Weights of a small transformer language model.
Size: 12 layers, width 896, 14 heads of 64 (1 for keys and values), MLP 2368 SwiGLU, vocabulary 8192, 112M parameters.
Architecture: no biases in attention or MLP, normalized queries and keys.
Each number is 500 + 25 x the weight over its row's rms, rounded and kept within 0 to 999. Layers, rows and columns count from 0. Numbers have three digits each. The size before them is the row's rms in percent of the matrix's.

# o: layer 5 attention output (transposed), 896x896, rms 0.174, rows 31-33,95-97,158-161,222-225,286-289,350-353,414-416,478-480,542-544,606-608,670-672,734-736,798-800,862-864, columns 512-639
# v: layer 5 attention value, 64x896, rms 0.0591, rows 31-33, columns 512-639
o158 108:505485469538472462481478436549484490482464549540481496542469502544532517528446483469501462510509525469503467471469487512502517524472535487511523518503492527523519507523513521453513506507501503522501495484486487509523457513483522491495508522502581492462474504534471495473466524518503483483482532452512479501514518503529520498523496484514520508512521469509498492489465523510533457453465
o222 097:483466515483527497477519474469480518488511450491507477509528479513509535465492488501489473464476501506495564504487442506501489495525479524526553503497504481506474512477501469501504528468441526468522492479541508514505488518527470502471517502474478473465467477472488447511488498516492492498495496460442486519494501479474503479480487504475468488461497490547550495503507478459483545504515
o286 109:490514450467523561487466511493534488509484478542491496503486471466490499530505500486486525473486536490527470453478495509494507487522491504516510524507515506520490468505501497520504520515500498479493541474484496461426484476473524499476531531487456472512528514477480498463499517501492472472465518524531455525519570496482515535527472496486536499505440488504487512480555497499496513537481
o350 110:451422453465519509485503499495511503523500521534460537471506486492532502519480514520457493480464488494520458495510471510510497520547471475474497498511488520511510485519466533436533497470512469493509511515483532450540483517496493486529474499510473503467522529478476518520530482515528500535539520514506498535475500515555537490532528484488523541491477476498518535488486490492534495424513
o414 094:506501513517496493547500523514474491491488509470548478512474509499450457480493485477534480478488491487508513535485503493535518523502485516520523554467503521481500522525520465494485504486509493527513515492488524544501544436483499473489490488501469485467484519495507517483502529514521487455542554489514514537477541456487540475503519542509500476482468496489515519446500498493529580533503
o478 096:506534497504492491513483510456531486515529506538497538506507514506510486498532474503501482524498521542475525488535510497492474488502498527506497486497502485527492446490497498518473504497531514487494485503493482510577481494513493464484505497479532504491464500521480531484493497474464534498473505537520480506503473486512526551512491481504435516528491496546518525552502496471524466475484
o542 103:522546558455503496498565565473522468509503503496487479465494456469518467515500464517529496474496474536495480517518518485537497490479495495501496490493461497490485515516460462519483471474458533496489501506485490512545528492501502542513507489536469495555491512499539514504502524544519473466469477526505546490475518523486472490513485519539449524475493527439453503526499500555448484507509
o606 104:524516479505544466498502508503506542516498475500513549474483506542482497456523492509482521468562477494527533471493519466485500504457485512514444502498476503451506494537493501540482503514526501571478496513507507522493546505501515492519530517463484510502504528478531488519494534490489536546501494528499510492479470513501526487522527455530435495530476434495489501514463483519443513499513
o670 093:517498537517544475481468494498450546519495452483511493487510519454486493497467456516510563535471477486501516522500496514489491522488482444511494475511510456515514492496517530494498546495541503521516493502516486506488507510517541526478516502479510511485538511485502515512497458514480492479510476488499526473506503468512510498493500471507497464485457532484468465497517522528506470515512
o734 105:504449519522504500515503468506523507533518515492501486466493542503505537554445510490535521509511513508449431504472509561490503523504536505514523481506499512522527515472490532479491499559520529514512505486508514495519511534479482527526499479474553506474523469539484488464477537507527504490502499496488488537514494506495445486501506513492531499491538484522540506549467490481496467471474
o798 096:484544498507543518542480515578502535471526487472565493519528523531457501496509507468535510501478509530529559509489487525497505509492445487536520499470490516479516521455510499503521504499471470479502532459530476536497494501505492525524444519510495521534513469536487499497511489450479500557483458498487516455523481502526498557507471493473480513527519532524495495488529498503476513509533
o862 102:473433469507465507506462452522518502531499544532490491498520536523496490510537511505485483475483527495513440529490468518546533481546477489465512488459498471484533492537544519458503518485488501492478539533495490472514491480485494468531548486502539536506502508478491526485513483491510504468478526488506503494511502499525507474454506512491563518503510473519522548489525506478568496452453
v31 102:508493515523481458500523463515470468505499540508521471535519459510537500508535494491483497507498505487492496499504456521501485526523508480482493512507488473492476518541448537465537434495538503537443524548492476517457523503548537530457518504521514519493482505520472536529499499453489518525505500488523504508516516495518514535488492519484468492481547490492513461534507515556464528523539
o31 097:507526476482526494546500437492492497490525514483516479519510532492497532508514484461519555501502498530494515531533541510500518501487501483455461483494486464516489516506441522464519484531502484532518517494482497519483463479461533502452493510483504535446520537498504522519464478494585529504478493459515488518492479533493523480490552470533519493501492448530502507465461547441488488495492
o95 092:494469514488504468495467496499502513542462469501509509529496494507540492474480517522505458496490492514482505499542520501554496503504499494490517515491514488495496458507491512507472503455476559499471464478502467500492498503488562505504509518508487501449510478463516506453529469489516462506513524534499538511473523462512483506520490419540511536520508489474527550511509476498509498485489
o159 099:475567556502504536514512507503475537498506504493483490496492506524492535494509464553506522484506514514511525534499510507492495458514504451501488497474503485485531515493512472513508511489499472497523528530468560540530536489535486497501508482489520478530506463445509460509487478470478508503532442525479501500529494507517500522529527520491466454495493531495459497533452467541550500493500
o223 102:422501549509503533484571514468479500483490489462466502494478501501488500480507475526498464504526511470500529475507490482479492506490546488499503509475493519517522490549522501470490514516515512455473473501544509529492462524489479469530473525467485477535475477525478485499494533513496493480511514520536462474495538518499516524543532495493514510486454495483526437468487515511484468497505
o287 109:528460512487489496483482548540506498487500519491560478519470486492523486464497455515527478502495509484527502506530488474479489482491486540482503481492514454525501447464536512480539569512505536514519493502459506479487494487479488542512518471514522502485489496531503489504458500513492506492481499508517459508525518491483506476497481492506477481467503532543520473528510524510483541485484
o351 113:486489506512449503522502520457486524475543496517495462478532492507469475505480520502466510518495493497482481507532502530477552469556504500501523488549499512475465516509481434509507480512477458485495542522479496480552507493499449512475467503504475498504474496469488516546493520484483563524530489493487491497486495489514513454503506493478529526482500511492473504510506485469508466487464
o415 099:529495530492467491453534459433493509526510471490544528524494491506510522539520465516505464557469491549506517526495524473506485524456508475491536551524481488531466525492503495529484464507466518457536489486501480532487519500504495471501536499471537492457474499512522548498487521460530484520510522443489475513505463474514484510486483513509483492522519482524482487523514474527505499471497
o479 095:481465517525528431539466467534503479482496474449478478494527481534531463491504549418503510501463516466517479477456535511498529497527486472495525506548492538488517495510502458495535499433505508514515515483436475504464521519498442480499473509532483520509543481505513492455495490518473507510503581538510569511543494483504507458503457538507505487487488486517483489485537490514472495523548
o543 102:532513467524525512464473519511544490494499473465518485508500476464514504490484528467490537492511519490519526500457459495512465481478511559486458517486478509480470501518486526523496534483530512496506518493529473537482547537516488491490481486495502499523496509503461544519507494521519473456535499501463489495444477533442481490466471488526469469539481496531499464512546515505429511549486
o607 102:510540475469514483496446491503508468514525521504510502480496465515503464531510500532494500466513520530459534474488495537479503489491478542531476543494533532490517492516513528521498518488515496501508495520537484465482508553417537491489503493487474518501513508493480523477508493483453494468447475462523537480524490483452451538521478437497453550516494556524515474479486545467509500492552
o671 092:512515472533536457535496468493500488526492488456544481527497506509462478492471511492506510470496525516504540482486481475502495543528517530494499486509547497455470497488497564492522506488457494519535474455543512474462473500515503498535519497566508488515534498487508495515507508507522469480467546490538488487520539537494508513514525506478555506506478517530523485530507501488466532471499
o735 103:517528501530472537489485549496474535434554529519463530498504532516479526508508486488495534499481484480479492527476470517518483496492489468511470476508511534511531533523491503448487472496539487485539523502515516504568487461525512446527533492499509470503531503490470444520505504495496505523471454532451523481496467525500477504517522500484499456477456536510492534479489472532564482493471
o799 097:488489490485515528479521492542539446527442477513516512521537548478516522508493509508522505472503434505532472511475507507525566489488497481513528511453483526511537498486510546520498541525507478519454499489485497500499465497516528530504485482547528527518447531495537471459467521509498542540509508475479502484502486477477535532451525502485547534482529475449527512480517496464501512515510
o863 103:485503484516488496512519539500497481470521515524474508476505512534501520503539455503502521532479491486487494528490462506519505465506439503501499514515503497538502528513493467481497459514457472510496501489482507498537499435490439483481482472487521534497518445513510488508500511521478524493519500526471509500503488517505528503514510524489536448515509471521455543483475471540508455526496
v32 103:530492493501505489501531483510469496493513485492490483484513531513485476500438496528510538480510501537506522509470541474516511475503534519517500461513471502489527484486514510485500558504493486508484512579487505497519505498506449483460463492515507463513481487477473481518515485570458546525483490504530512484460489553512494516461485520488472475518497519470481557521492513522473496524474
o32 094:511511540499529506508503467489501526505483491505515499538503535538497482458500487539494508492486496507514481488533528457500504456502521484502562499520544470513517524554522479469537541501500493502491487517490528484483493472526497496530498502456491515480490509474539520500514458492512489552420491534481499489542529484512488445475501528513512532481494505519527517495478481505534513516512
o96 102:526462474494457536482449528443513455475480468481502503508480462471491525506519474544517548462496534483482499521488497481501493479475496480494505510515465516497471524517484460510498484477521477517512496488452517477526474497490488473494465489484499516493504495522507488515480507521523528517500526509530510490488529530542506474503508502531459547532516525556519526481517484488509478485534
o160 108:485495495514517448490489464538554526475459496496498476493500510485548496503484506510493475523492462501483498480499478525509525516488482499473471465493526539514492506490524509475476506518499506489478498507498475523467487486514546507474481506533568506514476508490477531497480572449494466504487577500519548484473508499473520508519492515557532455495471448442528480497481516506495557511487
o224 103:482480472499524497497488466520541526487526503503526547469468491513493530498521468517494474537481538482472524497482476486508548474511502501508507536510525477493527501534510526516488503475537532519486530538477521520493509511468432507529520507542474509464522473464497506461448483537501490489504510508528488499506501485466474479522478498486519516509509447506518497476508486540527543534517
o288 113:496495496446513518506511540469488486509462554520481488504525472522459506489519503516489460507500491506525513518505506520509541501472483462490517492525500523488481489457464505528445499522521491521550478480523500463468504460475498521519506483446452476495532512473453512492494462477502499475508447453472494500493492514549461448472506475479464525439460509504437520485513466488482481512495
o352 103:502562526554515487507522480502505518484530535492487517480511505495528534526514532480500448537498490498473501506532510511507465475500489496478514499516458462507497528483519548542516494461462512475516499452457496512511540518514520482533522476492512479521496453496485467543455510494524492509529505520521495500482544455489494521515504538482553504461499475521493558497482499472510514453436
o416 092:507483508508508491487519517497499513488493520527527529494492453512480475508499503483458498500513476479510463512465496489470496491543480516488479514479520526533480479471483454505528525499489468506498546515509495503539496523529528514477530499480512500519508555515500481501502489546447549524491526497488490477507514457490507518523449489472531460521527522510488469535519492503526506483478
o480 092:458513484526454509508554506510481519490510453448528518497513556520534491539488451475508525512514486523517519500537541480458500488496522534467507505466490459507526515505496504492476493435474536500509527451498491462485532489491529464528512496549471498520520504532508475501544498506563492451518485496494542534535458505469469510494518512519478511500499489456498484476488511513520512512498
o544 101:476501534502478543519457503502455527532495494477497478533486500508474461531521478504500526458516489532540494531502529473550515468476576485512474496508507521505518499479503487501488524540484492509504462508513546518495483506518500538491469495504474516510494515506536515466473473510501501511513485520458504482485508545503495520486514460492502506501510519443497461513553490504528488464512
o608 106:507506499468485529559480478497491536491517458544502443531510532480506472544480520506486501473486529480488472470460468527519512523477492489524503471478523468481492491474475475505478487534507515481464467491504481496550492483499526504485500507513471514466498524489462508513506476519503488446502512497471492536593489550510512474561526499499507528493570460509498504489510516573473493451470
o672 099:510476525473558483479492516484486528471519517463485563531531458504495490506514506458478513455455514539538502490500517496476410518522476527498547505497463555470509472499500459478535479514518500482506503469517526472485500542488505499532506516564523515446518457511512517490517469499466494532517481544487519486518491514490520504454513498478472489500476519523485504514510472507491478481518
o736 100:504504485507479443532536480522517509521499536483491497458509457517530528484521517469510503533460457513488475491508481514446500517480496509484521480496520494519478497484519495533525520478486504479502499478521484523510538515483512496488526490499567456518468524545506515509504527450477486476508551493523474524484467465491458497519518468488545469493462499468501472518509549484462496520540
o800 099:531472510478463513518479529484509433492485509477527493511494492485529510518526474512523494527540481459485512502471509514496519487506478516535475529531510482452517517516509529481531485516491504459486482530518486476513439495478470521490433536497526513511509513497502480533529518492497520482512501475470519495495521523504531495499486493518474522522512492504527469510523531459526464479478
o864 103:479492515513493429468487504525512515519480534502448481500499543482547569510494544526524474532535488456534506461501462513506449527492499473489505503474497514491484501515494517520548486466521503475516522486474496489489532440531509498511518511514523520510483492505513483480519513479492454496454550505536481477480482473529512521497499466534516455497468496520492522528487513439523510466498
v33 101:486525515480519530492459481534482534562520475497473522502492529483472548485505526484537500490464500465525499496503531540469507522498483499492540480515480495471473432525485534459508477496483508513506527480503532476473517527496513520561502469487523481517484507520511493496528439506508467498500518539512507503500481490519477494484517483452490487531483505539520488480528519469556544487448
o33 091:468489461494502497515477511522504479508493509488527477501510506473457532497498516497542528484529536428524459532527491518467501509465488497541491456479516463523496483486533493524471454461473530512489544461491443535485498509509488470508439487505503475480507521479530520521470491495470452486488541517447524504509453568515483544479517479515490487490490487478505486502494467530489470532472
o97 100:501492482525490501524457489501462537483495482482501543516492486535506463499507478468524473515507542470506517515562507505495509456497500510520557483521540503481482517500509486539548572491471518506491526447494447496527496478439482516488513481496510488494490474483540519501481506509446502520533467552527478511501553548539528534533477489480507511487522508485502497499469528500534455521510
o161 100:516480503528524499501497530481543463455497501535512511483496505440475483522477489528502520498489477491532466505493472518519509528477516498510460515496503464510457450525476516511488469476557507493548487512514503490486504472508525488457492563524454520514527489496478483469468512480486503505496522509482511548540484504477501537515481513486495478503518521518490465522497539511459519478499
o225 103:491487510508518485533512499486516501504506497519510507502505445495497520489553567501490467528552505496489525499471507510494544497487472499529498466538499511512469545500477438503470484529467492507506487516454521503487503499476517537472490473474497503473457512496469499451535489520488518490508518479488502538468490479461483457462508477505484514484478538502465515506521494517549537517506
o289 107:499473460517521475516501543495492513525477496503501500483524529472512473511442492513458511516515539479516501433526493480482505492477529496516471481509478520481514497479447527486497480491502487482469479468519549533518503514454521512487539498489556541499478501528515516503541513447534487499476531481557482528504487498465480545471510539512501510540488496501498507499510441455514495506486
o353 106:519502486510521496513505488497518468487475477498515486539524494513488515507479505519476499540507482525491466543461491489471466482518537489531500484502474498529552492499475517485493468495574510497487505529489565511480505552486517508484446544503501523482514493473500519504513515485505508485520463514488513491497483461456549509486523486520460499478496464530496503482500503480502523441501